config.yaml
hidden_size: 320
vocab_size: 8192
norm_place: "pre"
attn_scale: 0.125
bias: "all"
tie_word_embeddings: true
init: "normal"
init_std_up: 0.0297
beta1: 0.95
final_lr_fraction: 0.05
batch_tokens: [65536, 131072, 196608]
doc_mask: true
max_steps: 4606
dataset: "wikipedia_en"
Each number is 500 + 25 x the weight over the matrix's rms, rounded and kept within 0 to 999. Layers, rows and columns count from 0. Numbers have three digits each.

# up: layer 12 MLP up, 2560x320, rms 0.153, rows 567-613, columns 256-319
# down: layer 12 MLP down (transposed), 2560x320, rms 0.156, rows 567-612, columns 256-319
up567:481498524503496505461486467479508503468495521537512513507482465499481453513474470508534421502524511530503509518507499527481494500445478451476476515523479432491498479513476497491478487468521507
down567:505521534500512491459495499502522510533492466456459474504491548450497484492490489472508545529491479501547519527511493493505500514555506526479474473522553521488512486504465534512481516517525482
up568:533463491510454514495493502496494482506490493539470481564501527484530514469501496492511474518508508482506480526470510496503521478507455439521545507518522532512521492525503491436509484526531479
down568:507513505479520535499473489498469487480529440485507518530519501470476464491467522466523519532485483489491521479501520507520528519511514520427495461499471505547510487515509498457509477464531498
up569:500458520518515467468510460487518554472547552528489520506510507485505521431459516512513495495486493538491499479507498442492468485491485528513500492472477447523484474514503479510547460534512511
down569:512503463484482544518502491463508520498512469517441487515490527509472493535444447493505501504501560491503486476472475504500483517474493519542471510488549498520460492544535462487495502487484549
up570:527508513494483521492482509458497513508539521503489482468469510521506512488527492496502516495499502481511485486494494444490520537484465515516494510473523490485465518515478482524486525502499506
down570:487481473521509503505497520503482464519549499494510473530488519504493495542456525537488496508475513516495507511480514531541458520489519494504504515482472493507509484553513500496497516469503496
up571:486519494498496471518511549499477509502520526468461528553450518488540519520489504491491525572532486479481512475473494500497476521524447462498444515484531456543498539542486501508473493464487476
down571:525474494492488519495554473490463460507497522498520463486496517515516524530487468479482516515477513527493492491567542490486510462461510470486488537501510519494475519485476521443498496476435460
up572:488493448509517482497463507479493499504465546466510509489518507498529505462502499518483533502491521522473474485506499520516483510478512481529532463502476466516466500480509486495524492490492505
down572:521473466544492472460503482525526536510534483489466474491505479509517511536528534517464520494494528506495494530538524502520514510501502499475489475507491464515540502476496508496525545493524528
up573:502514482504494473504490484501498539473545509504497525490473481495486486435523518470541532506521461433488482533547462501454485531509480509487516517488516526465448490538501521478517497469532516
down573:475504472505475472559476478490530474482484508509468530503507524535502449523475544524502498502550494518507467433503460505477522523502521550529503485500520496510498500513492478552495515502485540
up574:469471474493502517502518507516504530488498507482517500511501486507517493499518492513481529471492533501520495465519487553510442532530484476517503477481523494459494491508457527528474482557470511
down574:489510503513542492509494498464466493524489483492504492447474490534456466493512496519513480497495514509491525543509529516480522450472498509514505494491491530526488532547518475476534545446548519
up575:489438568522490531471538500506456520536501533517483533518499504463470460496529495454550516501492495464489521431494543499526553502474491507510481528528484494481485518476467504536507446447502526
down575:490493518472501521493507479523475499500482497495522485496509523516446490534502511495495464505525553535518529517525504495534512524527509497510505510506530523540495472507496512491547546447468459
up576:502517539526462513493514509489506446553507528484520470453517489476522508498483455538517503494491525515465518493517453485528499475480450492512526530507519492512514501495518498511509546460420477
down576:512564508495503513464495466498519496523493465496535520516530463484505509529506554501471481496504486476534510517480497512520472503516546485508475484498503509450496504455505486496516489535523530
up577:489502496454509515496469503485495499510480503494528520494479514549482507521461463486509513505452512500520496471504508484452492483458454511524507521496485515502524513479524531513494502466476533
down577:518518496477498492498499516463481499506481479507548499507482520490495483513450482503468519504486514480460484520514518522478495477493480493547515468530478500535504490475504529488490475481470531
up578:519443531493483468489475515494520515519501500505444512487491526499520470535528486526527517468508469507514499500557491478505523511509453520487516502468504532491502495496496510537519542493520498
down578:490549501523512477532534474525554519524526507523463471482495462472472521518449508495473480490481516481508508466494510564497495457507560459442491512522500470472475519505500498470552501532521490
up579:513539488461539491505512545513546512525508495535498497480540529500532484496539431482510502477493494507510482510494505517518498450540518499522488518500491522539501485491486473528494484494512543
down579:500476519475510525483507487539551536521474491485461477492548489484480544499455476502491490466505526488525528458454501490512463493476495517483505482519535478493520471458450449503589473537483530
up580:509501505463543455508538488514466486488488460493517535495493489465491483511510509488487552577457486542481524455490524524517514570498474502494564536489534495506495490477516507507521508519480502
down580:506468474466487470477470513514513485498445509528479516513450497535508487496507536481478502519460494529522498541518539466471507478523509494488487542579542506496478502492495499476514521506496505
up581:504540504532482507511483523526511512532453478471547503500490470489520493512532468488510459474482524485515529489512528519528513502485495475503504455558495519524492496473527500512491518499548482
down581:478483480496495499524479511504529539450525426498481506521437549454458484452506538519501524446528519470501466497505511521482505500507490500548438516500486518479539493513461504506492520480453526
up582:526528478491482500536479457531497500536475468531504524512475495502515508491511517483513558495552478509495495532509441544511463456486470487494496496491489496455516490514477521488480546540499521
down582:478509494466492503480457465519532510528517486538499434497465490472492502431533507473512498515478462566493527457525522509465567502494508520504484501518478502500477489500544524480540463461460540
up583:515481559508527475513460513492521505492510488507465545530464488482416469521527543497537486500513462446505533509513547522531520486478538492502480477519545541461506512476504464510544506565513469
down583:479514506515542480482472475518509483434493542499498487508508494511471496490506527454515464510513480491464495518500507493505556547456489473493463455556495514500485524530490494469508502483483503
up584:517477483504496504519514488484492488498504499485530488535485464543532435481480493499455481449454465504478510471539467533477483460480481483468529461522530525514539509517514526505467527502458488
down584:526516516498530520514516530528486528499534461494484536489477499532466453508507458515505514518493475481495505513481509463534489469528515523479506514503536525516512466519508497506521474466540549
up585:492477540504516507492463510497476507464496431511536456504478511479520468532448514511512529518498463481504513511497512510469525508510500504476503515560513487519492491517497431490527498469539514
down585:538513473460506469474486539533458522502502542540498499521517516495482501510477517495481475500527438539516528470524530513470476515508484583516506505499477505480520490535485498502517502536498475
up586:516510491497523521518491530501491556530493507495500472501532537545482511520528524493516501506463453475484491473508513434456501502504487521474504511525487510514489484493507462495490521517549451
down586:474481500474497499458505508491497506507487464535452491455488519506566512486497494513513453510500521491517463517457478521506500495507520550492532507510511506469506491527502505460499533503513495
up587:485516492518518469535469473523501480492510523482477475480503472521498502465536501497438513503506534484521474488521516433509454533514508476502521482487480492434469513509526488505482525549544516
down587:544483501479449511476478535489487583495487460509477515498490509527527494487519512500490545530485525477499483503500510492480496479496463483531494489488521501511478494514487539458501489444489521
up588:496468513543503490474464493504451520486497563494488505529463489469540477476486481501534533508516562510484499492519497493524494508532494484524503531522490490519533532461512518496496554508491497
down588:507513522478480502496520480496455536518498520466509491507524457527473476489486557505478545475473449528488492460465483515445498453516481505489468487507486518502535480499466518506500439504496518
up589:500479478554531522493532541474525511505553545534460484499503508485532515554473532495502528492532486498472481566525530487517532503469470511484470534470485483484525499562527490501548489557513491
down589:494489484490508507489476502487497508467554487546529532486488456477476537501511520495525486483463488521471564471503499466486518548482526507456509528489465514537468527480540481507471456484523437
up590:474516577516520486554505541457501530469501517522482510539493522448516527506499524498517511509474597503451490533513497512513500503496485544519497497489534485496489534554516481516484516471481538
down590:507486465483516540542540562506497438525507519486524527500530546506483504483507519482515480506515489551468502539510469458509522526472524469524490473493485490537486547483506529459469521514510484
up591:511510448504510471529499510494512481522535500501490551529536504507521492542564520527474521514506539519479438442504514502516490518508497494457514531512506489480548507524489515500540535466517526
down591:498498500482519514462522549480481503516504495501487509485468482485484500489502510559490488518528468513516486552493516483466506549477526471475469462472517523509496545520504512451478523511479495
up592:538540498509462485497449526508499510524516494531513455539456456490497495484431556546501438515544509492500524484498512526458476522501497551488519469534501469495498504516490521437498563494528503
down592:500485501516510523480478485476474519486484514464503452486475518510477523488526500547539508475539538494478510479515502499495488471513478500482484482523483494527531491478487458459511514504506543
up593:496484522485457492455527528547472499508480495480538464530471500512541459472485472459473475501492481511503510515525493486489525470537517510512518489503506489490470486526477529523452499486517482
down593:507514523475506496568534461509493553499502490482520471508497520533518527510491534480481451512483500471478550452484503495475507510490498515482495509506517512478432534498529473495498501516495492
up594:472524509459517513524518489501454466472492494517453555493542498478491521510513501427456558552478481475480510513503490500517546512512510493455527464508495491491491460460509526533471484493470479
down594:504511528545501493474482513512440476493494501478514449488530509507500456491513540473464483504488497503496517505485515486508542532503470572526486505494480512453509520472507525523514501453536463
up595:452532490531516495476491462489456493537534513486531500443521491485507530479529468513540495504497508507473458476470471467479554506498493571530465489448534526484495521526470465525509522446476508
down595:532496503495467496499487457537524473480526504477506520501497466473509477487518504518469520492512450515493466513514493498497483507507529540447505480482490510490498506480492484504458556501498492
up596:507512499458486517499497509500456516516468516550500453527519494503529490525491497499519474504438515522534518525535479467517502498480464491515488525524503496489519516464534476483514521524508513
down596:471494520477507494492473529495429523502509495531510483495540524492523507509491426494541548490489507532472484482494491501502501505518512537431529490543518505486509513487462457532477537479471534
up597:532470497466523526511489469500490472516488498521462493476492470511506530515504475496530531525477517493470511470519509483490530448484494519509525502543515489497511489501515504498482466524501509
down597:489536497476480510509486544445470486511505530455527450485527538483531505466492467477517510519542460487516461530451502523527485467488457508509466551548499530504492505517510500541506497521455501
up598:516512510503540549497473486502501485488491518468513479499494503513478498526481513486496502500467493499501532490473513469537519536485504441524543510484478524541495490519506523538507468499459529
down598:506536495504492531474516486494465517479500497462500511511470526520486496539503540532473471529481499491472502504498499533495510540499506474494490498525503481528433509502505495475506490484494535
up599:487439458483506529472529502538522497527534478474506499463508475503482515441525513506560544484502484501476469455535452506521485476489514511436496487531521470478480511491510492494461482500521545
down599:444481489495547501463496506493524447521522534517472540478479500504528523510528501521490507473489532473507474473485470482474500497504490486492527490524455493547588466471511536520494473438497512
up600:538527493439547470498525526505538553534506509496495534488490524508469460517470537490479508540505539499485541507522489447499464461515485516514485502468473483519482503459541494555464463540482509
down600:441505521502443503506479492523461468472514478489541479494521489524512454511503450499484465447462437501493506489540465457501543493508525530492515528509476496490529551475496546498543518499493476
up601:504510502497523490516519499485487514536511524464475511518510504506518484516483512495524470507475511515497465474468492475503478517519484500530485572499447506493497493513514513487503447533508480
down601:498498482456485521487489469510511499500534526529529545511526471462528501501483470510474484518536418492509530505488500443501484452508487519523533452496501514503477512485492490472478492451479500
up602:530476482495465492504527506517510538482503523554497543527491483522521502498476508480508534502497505484520516530480520505499492470480531515499530464521513495500480480486482503551486505504487506
down602:495501506512515486513508500508520507487518506492503496470506494500495512504525506499498499518486499501504492498523507475488507495504506518497497515511497497500498498514502514495494490481487496
up603:508487521478474513481519508545501510516510452505466513482529474460525487506520477472494481491491534513484541479506516504491558514527481469499548482498505459477513491458515505495519517475507499
down603:512490488521499536535521526527449514502555497499452440539504497480534492502482551507514545487453535499510505474494553485544479486553572527501497517501432479535455466490513490433507530509514466
up604:516482463501477511531507511526501551519522534496524534503499478494502479484488525539503488467481481503525500474532486498511463499498502510476498522530489489514500484498516483488524479475477488
down604:542498518546498499510449512519524499452525488530501509528505512541510500510496495483464491480494503479508484512476529469507485474494489494496493471515513514494508506531494508454503467484472495
up605:545456483481508452483542450453495512506519510504501515512504518479521501510507477494517469553513507464543463481527470512483499466440507536521526521512453491522507528544566527485485491531496524
down605:511522463494519493516465541515530486528478509481459495514507449477496532540471502484514550486489500482501478544510518536460502487503575471475534487462474474476477504525552474471509450534498494
up606:487546478501549525547489555482530534524466504505528525513494499500477479512492504497521538508523507510491499499475506501496491520462512522447497508505503479504452442483478495491510518470475521
down606:467479484499498513517519529500496547472511517513501484518521506506518488495517488549533491531472518507540537526488503568468464483523480511520499524517487514491497476501509494468529506469463496
up607:525522498498490527479477461537493497487527492508503486545500490511522476484499448534492458487503517532505500455470495487485486510510509520483531513532421527533527460486468508493489490533521520
down607:498508527498479542476493539506485472466527500539547460520471511459564491509419516504498491445514491540442468513533528560495524494469551475494476507489504518540543501530516515459484502494527511
up608:519473505526526537505478526532508487521473483485509519471510491451498511506481482526509463499524522500454491472507501547513523477502534478479497515524489511494521513529474488493503484542460520
down608:519484500506510474509506526490498501491500528490517502492476506528545511537498487489469473512534505496508486536498469526527495514524528509507535519480500508510516567462496524531484492488522486
up609:508518508508510555472505528515471489530496497519522494504465471495509447451515424473496501553500505476492533526479504501454474517445466508519502521498489517491500497473514482495527503484533513
down609:499519523475538522482462515477503490541451561518506489498501494481513465456527511500481473506504530494461517499487545505558467475504530470479477514487468527530470416508471528491586456468451448
up610:485524526531498482457485505502514513511500549519467527542458499518472500514492546489523464498506479463494550527500494456424498505543525529557481497505493512523560488505492489519532506495522486
down610:541457506501478518510518484507510524521512486469502466475517510481519495436545509496485460521483516489491488498525502530557529482506500520527529560450501511475469482551507514471544480499510474
up611:486509480488453517518519556504495490542497478499518499450539508492589487527474469504543491507500506519487474554494467456523525518542499516492513515522528510507499528501479486441481506488483540
down611:464499539486492502539513550470532463490517525524523507548474532549530521516476474501512497525488506525471500503494523533457485485532490491536446508483505487491459557518482504457499462479524502
up612:468463506522520483518505524513523508541510546439533504513513496488512525478527478517483476572502519476498464516525468532498470515493550490493472491502508528500503484475501507533484543488506510
down612:484496540505490486481457468496487454488439492507513469488477514490459513497506519459500519436472520473521477475517541549500503541487481469478493491470501511528523532509509468470526475513507519
up613:494443520510489509504497504494476455493485471573507518470497507496472498493516527474492519462546471481513520482487495509519491514523524504578515523516518525497472486491491511485489523497461534